{"num_hidden_layers": 13, "hidden_size": 224, "num_attention_heads": 7, "num_key_value_heads": 7, "head_dim": 32, "intermediate_size": 640, "vocab_size": 2776, "hidden_act": "swiglu", "norm": "rmsnorm", "norm_place": "pre", "norm_eps": 1e-05, "positions": "rope", "rope_theta": 10000.0, "rope_fraction": 1.0, "qk_norm": false, "attn_scale": 0.177, "bias": "none", "tie_word_embeddings": false, "parallel_block": false, "init": "uniform", "init_std_qkv": 0.0265, "init_std_o": 0.0, "init_std_up": 0.0265, "init_std_down": 0.0, "optimizer": "ademamix", "learning_rate": 0.000509, "beta1": 0.9, "weight_decay": 0.28, "lr_head": 0.00539, "max_grad_norm": 0.5, "warmup_steps": 397, "schedule": "wsd", "decay_fraction": 0.652, "decay_shape": "linear", "final_lr_fraction": 0.05, "batch_tokens": 32768, "max_seq_len": 2048, "doc_mask": false, "train_tokens": 412800000, "max_steps": 12598, "dataset": "wikipedia_en"}
Each number is 128 + 32 x the weight over its row's rms, rounded and kept within 0 to 255. Layers, rows and columns count from 0. Numbers have three digits each. The size before them is the row's rms in percent of the matrix's.

# layer 10 MLP up, 640x224, rms 0.0709, rows 383-392, columns 0-223
107:111109167131131121081164122150115140148145156182116114159180139105099116129115089092155185133126105113128113151235112144117171093103141179121114060160130043134159137122105104102076168149127068186122203078118163091170094160095110179127146092167114107131178115134128122122110093137147089147077115147145059161155108183136115157114119156147112129165119161143150119137083108133146138138144125118078143119127130083126144183127100079121158120190109107140117121136131083129133100099068089167130121146107165185138164113063156140119156084116132151111122177125179098107139078096188073150117191103160166117139167147123151105144084162096203113133122216167173200108082183137137101114163
103:124135165149172194101118152117115135098125091119120105138127082123132116107120193103154126119128100192100090119070182124122106160115107112079098185124109113082116105171184142160147125162039152138103133147154137056157119190121203081132106113146117148109100134153116135114168170157126073193145139139101113089128110092178104090138095120134114064108127169126122161126118173178141202117165107151145109141102140155134109108098097194093099186097205139116100097152131077149160144159102158116152105196114122139072163145163152145171133119171124073127133063065101105103118100212166124163103131098070184073167132161090122095133151145139117075089124104148133132098111117168116173109103
102:068098088086172120087092096138115115088122148093133076135169077183055187119112162161125093136116100072174095123132150085098129120110079104128151171123116085140120123130118101088076177146096135138162167116143108183100129089156140158097133150114132170137153177103132159143140137159102119084113171105175135123150103109131079084122093136215109082151102173093121034107154149171102103142111111126163167173129128138100182125107106119025090117120141126101166146179159101136092107127110102106192131154169132102128115140171045134139164148180090148099098123167144133137156108121108136129097102103152142144149103067118139105080190130081096110111100128081107117183205078113184144127126
102:129149117135116132128176144125164103135110136121151154108126111177105168115104175191137126121055140093083059159189056112126069097152104058121130165161101135072162076123138103081070136092151080149109122129186128148147147127099169161103124157172149163148114114071113153165118141079130110141187102114144188131116104110091195123104136166090138110122196095177124112132211110087109151147112180120163091128085130184127161113105084130123126178148150097123123178141120090091128103095127140118116174129060122189158102105174172126192129135125137091086139125141086157133159116125119108086098117131077107155119132113187119112089075175160156184130170109147194148076109173153173127116167
105:158164130104145149200165131071173103151079180096128137136171083176105180098055094119071135123176126122068127139101092103140116195099107107087145136145153086133162085163120162149152129114143120092108129125165122137141173094119148142122140128078134130113052113111130104093116077063172060126155143107158069143140121134151096073170113140142156115190137125186128182102102083146157138133160189127162155170098133137121055157119123119097134089108100116085187136148101120217146132091115159109131086115137160108107119094161156138104181161144151108136127145114152156116088056096092104110103068190081176076097105122119101117110109145118102135146122135196057118114136099068131096114102
100:165083152123081089125099119084102165101144099149109163103086122111112134137144132096104112124155172139074143114102174114157150113134124113122146130099170158152117187106099124114083165073153143122110121172095127175095115154156143128123167171140112115140054155088104061125138059132194142102136103162135141098165126196143170235074141144090164139119208111100129154117147098099115091129124068145124075110150143108143123147119193056119143149096102135152115136112128098153139154103104099108162130111139087069132110053076102145141044121074178175090137128086154128060122149106131125148103142126071122182122144074130070081125127134195086104174104105171112166176107091103129104102116
100:198182096196128087126162128209120161102116161173138147174147130106104081150101100132080178118074141173116152135123160091142143144130163171118153168152182084143091105099110104106143112185097113091157098086124144089161136049114088127137132179152119138188190139066188127148140145136099095100076141110130109118083137154088052126075116132086142129198159132110110140113112117139123178119124171085135097126158159145143191150092144126150046161120112122101115107129075126185097155101116158159160146108102129143162110114117126111170118109152158159123142091074134182136124141100116161168165113138117140100081165128143105111155212157136171119170153115063129164092132085116159081055137
093:119099179114169118127129127160122135182110073160117133117151149166134143098090171091135136120129141084097126081035093108120163157139141159098124129157110148164091161113116072156150130154145134083074123126138144107170126175180156175034146145140139070127212122089080144144139176170138141153122135143108110142141150123153175154144071111161126161122093107161149049118125143059123096118099094098155124195187142098026119102104090132162059103161127180117124163169160148219133170128126117156117159139109166114127168157124133129169081184124146093123118112140082139080141140142112154173128090130142148116128097114181098143168147094129111185099127074089152164153075110158159168159119
097:079158123169132144131151178155150131126124121085153147129081209146129089131130127085120116157108182159086154164111083142166122135182138121093115060127096120112136098152160139096114159100119127111101102148156104152108157097138136143124103148107120108141171168112048197140075078134155166162117144149076163208140141096154124133112101061153198098112158099129121126085138135121085113179142106151172161144168080101136175162132125153191135149208113134139121147141126157115111111159105113140104134094081180070100132038176153112153148132103125144147099140111176052162146144108128132173198173051091132101086200182124123161128125128155144186089139091124153151113139113112102126056161
099:098137101176157165104117119174102149119102054142130182181163139100120130084120112122154090110091168166140136126120123115130104113131112173140166155128198201134132133090077070081069134139140093126137126152128161090072143204145109167092131120155155088125185131120123164109143143142097084080125149090075069117146098148139141155143114032156144120120076156087104138123125186169142110117119089108137200144183085167155171086158193133130117150077144133140149172103065138166128102110168166107080149148145148137120100103142136104119136144054124102143101133090123184107110117149091107175174143095122100117178124154108144147138111200059138151145097071147159088074124143062108163121088
# layer 10 MLP down (transposed), 640x224, rms 0.0694, rows 383-392, columns 0-223
107:100201207159151172112131141148133088096161138176069185124166121067136132190205085165151131080142120110133191093186100134110194104115135143075138124154084137067116100108124076172131089123216105196148150145090105094140080136098135136130150120123098096093198079150174104176112097159181086146088176100135125153123113119151107112172138158205098146109105114140068116151117140118103104140191108176138123099125175106115169190098160136167158127081114162112117081125113179121124179073169092108107132092136114116159140101068154094136096084120137133095148130080164100135119143116141075137125134149145132101122123093142166127138154152101167124136155147102162088128068103135113121143119
102:079130035100114146078098115114147048136163155148172142136126099087132190122118101107109094034091148140072150172145123112136204092118170083125145146174115076144106088060075114162132134162133122100105130164141168126174162173139150105102135177139096113158102156128137133155170085162155150129124115129146145121133155138184138091148111135126146106129102096111120087181118110117128126146166146080124108137127170179052137098150090150162101130110155084128124078221111130158105164116129126144109164150128137156116116164069136113184127136158116149087153063115158141070125180104036098200103126074123159102116100093105175124153119111074131136078150184080116124091082123121124114099128
102:118117122114168204133100100174150136143120110154110090168103095152131103073043137149129116153116097153123148117106124202135099125142107135145132172138091080126098103186146112079124141119130114132166113110124162149162140127133183097095123184123181117121114102072076131084145087187169161103069163101063133129136205091128198148099147158135141080150124130147128154110094116111145115088106162077094090150171144123182116125114147166136085144193076105160060126120149102120110104156089151124115096109171149111114099121169133153119122126117000162143192118144168130126088117136140137126068170160178101089093087126154082145118162125059128151118155137123165093142169071153147160128080
105:134137101136172162095142114152172127113119080150045148122081141184127149098085146149137145142151094129110138169129087100202185121094094108127111086152142215098054077166116153083137178179113068129106103135119125114161125077096095073128143152092135113149136115095156103122112182130116144068113149104120117140165148136125043115148113119177107082138110130129164125078168147109146104119102193142153118125137196129091097099152132104139171166054100107134106112100162105125049079138135150117087099105161141172139140169122155140187135156181129106123072081147080141109121082175159166111163114129095062104063082094194155126163085147098134168143123129154160179143120141164151121099114
107:141126136110142151130115133127144150128142155114134157124050182051041169162125127098127137104119131133145128129151112211140133149138131068101153129183136060131125121142087132136143154103102167144142138133146114162150162183102168162132103147145050167184122113148117108086145063123145113172159127110121086092121128118091114140119177111106131115159180125167184143183125129072124117099081183181122101088128186139157120153186170116108155164105080107064083133132114196157132122085156101180086175142122106156112136105103117095076027114223165181092077144100143109104152100068098115146126080143182148191106093150161159119117142094102141105124124113110125153139125121117137125178163
100:134086189149143125115122151136162087139122134136123112143113111177166177090126114051142159092141147168098083210117106060166174128110111185125142090121130135088124179090105154153063140160116125171126162190083112114125080099144082142118128159066182160182131122136112108141114172137121093109085164173114132117143123131179094158130124127093170107126117173116120081122089039130160073190159064103122138150098121084149095117162092167137122044144116129121161169125122142145113184136117162133153145098147112126110131134135094116105132076038072084190079158098092139088093092101138084093138075159128088151174110116099143118155146125131115181096118122203121104179131121108138152173129
104:164168155161076105082127113144126108156136127176150108133131078124091120107153098162211059205126158057174150128197163200076132095105142153098126136135174156166083106115170140132135087156075162167125140123139109114115151163159131091052147133159151132150104065139142119130091124120136109101163172126048138162151089115086093117080117125118187182111125119139124107125075135095133160120130117105150133110114172149144124080083161128113141101108175191123147151156135084114102069098105128109111113172074169153115148163128082174156152136088149132183133074125163086100094182097153160126130123075166187144163145103138145053190151146111127078119137096111151106061123141123107181126127
093:113087187175104098148136147181127108118115123179119157147169115147170101106171120097097129203085117140163113103126169135078159124190083202124096094057091129117136156104172150113143186121130093231179144174098101166201107190118117099091111097121107111136109114112091187100174194126127108115148078138049154165119127111109134132142168160135208147157136146089164098167139133111157131145113113075070117123128180148148105201102103136138089108089087142116100139129118113116102112139081149127136129102124121097127137171180129160168171130201155148148161156130212122122096146141113104157075168178138111169115139107159115169099134149129153068085152126128113119149136108104120144093096
097:101130114136162174089147135127160156108138144119119133114200155190154095156100149106135148129090117174132106154126158095131144128114087184137166118141127162117050030151073063204139115175188124119131084180159181139090085118127103189119135105130140105082126187160166134145082163185150152084119127125163135104174110121155094139194122093130078130106086143103201122101124146151126089104121085152115190140135151133139065142151111097143093131133131133182169117122138198117081095124144202115135149144121123109148132111167150069066114121148083151125131136123076111138068149126135104134111194128141103093156163109119204094078143121114109136185117108179153179131043121126132136129122
102:115122085070182147131109126069115141111104148213134145102131149090198129142127148138125162185133104140127115111083136128080113133062133134129182096142150139089168118125052099099105171122127152069084165144075119112174149125122093148159072163155164183135172127074097135198144183128120120152143157177021162104095101123135119122120120099141229138089085151153133152137123172135118087116151087094137147142159100116159175181130168120141129137091097122087098088129111127062173140155173099135130176143146131106156084150135132089122136144117137173147128102036132152092161132163121077089102139146147127140118182139147164128141126112087189176124118136141095164104154042142161132160146
# layer 10 MLP gate, 640x224, rms 0.0696, rows 384-392, columns 0-223
103:149111102131083096139172087125127153161121123061070077166151128157138182152155144128125152096128163089123090076111085143157140107184143109151157126121144084133128124112118168169171145159094100083140136154099093131145182110089147154073114135093160081115131146091128120125159063135126049062084071083108151132122117129107166091092208165113151111205091113136113163062170127125129093177144070152105108186132100132094134067155083083123120102120132078101112157162118120146114112121140096122148085118130052130220132130085134098121151181142092109137122156130126138193117105119117213141049139153111101165136130087129149092087131168111167145151172090150104164187146118127123159093128
112:196118111087105059112057115096131115167171061100130152164144197139053168132157117107099143097143089125128118133158136118126146167104156095088107075042151108177206099154104100134112126165132086159162082082135131184116112151104116092143113106110098119143122116119134130130123110085164159127182118171140145076162105103106151124080098135059078159127136143125122139166065163134090128144130175210081136145109091192103143071164075140096128160100136127084123107093161162117151092125070103090151156136132130146146125142072112113087160162152130151131099097166165079073130164158145081179090103102146101133171116101145110154105166117095111205135097083127145134126141120073146159083110
112:168114123108157104152167103124128147126174163130150126092157086103103128100168178112150146124149084114159158117176100150062108087145070113100124179099084150043175132161103177134122099145145133104155122120116178086168111114179201151084171165131113163115108135124128088118099138144135150125167070089095136138110137125110181115130132164134126147167154090178112167059123097092114051116133113075065157172087104158157046133155087089151110178106171169102151141134145131106101124193117088137127186152088142165138071117139169154091135110160077161115151137097115075080114168146132055120085112141149077044167155148127105154128149134138087133188098132116105150101187121113108133160094
108:100092169147083148140134115130119093153144106072160096159117159112137181130157147142117124099145131108124149126127206132155167140142125113086103142185121163120146096102102135193079115144046093143158098149114169102113145179171164123101196137159041191094255100113057103098160139164185118129139121188107141109146148131141131177139113120126119107159109135163122137121117107114079128181140095131130099151135213086159139167117067165102073164120135142088160122113152136124105092114109084130189163204130114106139207089082063126124051100149091129114122115127121091157172113140123113180165090099186135166118166078125133123118168125126126101138141128109138121113092154129149112128101
103:125102160167140124123143092123135116126174099132140117135136135140103149113100109178136170114100062118166118170147094168140145108211090135114167100089122124116111085142109126144183141160157147159162175134144092110156144130062145081110179165107165082133134166151093135137144145130074133167126167089145115149138112149110141131153178187124097112217088125148101179149081126114170140143113044077085173146113117092139147120134195103150101181113121127121139077125186172145114173167072110144058108137137166069142161102138184159116160098209084121184148123103169122140120101205150098168130186178129139092131156132140093071112142232123105142166109106102117153102171112147160156136102
108:171143090136146104172171129110128139142085168106120142152105072161131170112136206153121147089134120112110114127134172140095120127180190094070150185191141241067135175135109121071088192197172182148158098130080153122113114106127162100087131165124123126107147101081087138078155065200121161171083124152124140080081162140058104132068149151130054152107152076080113111101103140136086121091137144166134162086115145119135098133101146153099165193122110139128133111086115162093112136138105092121161149106129149183165158132160097140137118083116115144136118076099121099104117162125092109079141080093167137132142151126188115092104153120130169102158156093151181094144135122160172102135138
100:172069133133066086110139128154127156151095125192133122201175121133162150121134131122168153096151130125166112135167106134152184175168125141132157117145145169163122141077081035130159059144173133108167128160157127150107162060121132133112124184153138046084155100105097150090148142109166147114146146094114116131135076147162122154173137059095080177095139077077150158110141114099074143152116091152095134170152123111109094090110086125101114178120181152127138123164098143150081117145142204097122093137113135121139148115116114168161102174054080126194136138099125171113080134145104179164090105097158059111166146112186114172200149151148123151096090133149102115152161146112140089186136
105:131202124095139121091126102109113143166129130157165100143112176172115081193124165178084129087168119133171146114092168173147136110115155091116101109088118075173187149125142084106125139082115096159158114149124087119103155102120109117152121156150127127121090120141124128086164153062154102113127103098122092169103100105153094141133087088107140121119097122117151107168185123049092095053130142161124192140152113176098155161101095120140122170141159116143058112150096141148068090137092115051158101154138169147142129168110184160157186103138110169104105119133104095103101178134156131115118183133135100145125198129123059150095163158095098148151088164130196075087161076083028096091124
096:143126156142180089122178105179074104090161123114102118067100117163132131112118127174133128157100177100101147103146156158137129109158192144153162125106176120110123135153163122123111122120079085123112113140139125095098184148144130137096161111137115142107190083135121205128176097079156174164182109119140118087119174121149164150126135204112145120181110095141112095134162084071178195112126120142113194174136142099157083135160091092108095181137118127128141160121145101168182091148120169038073120108155217122166137177164138127146134171136126107128131109070192133134140092110117130123182110090184155117172140140126119139194051152144082107079110185120119101194106150121141115131056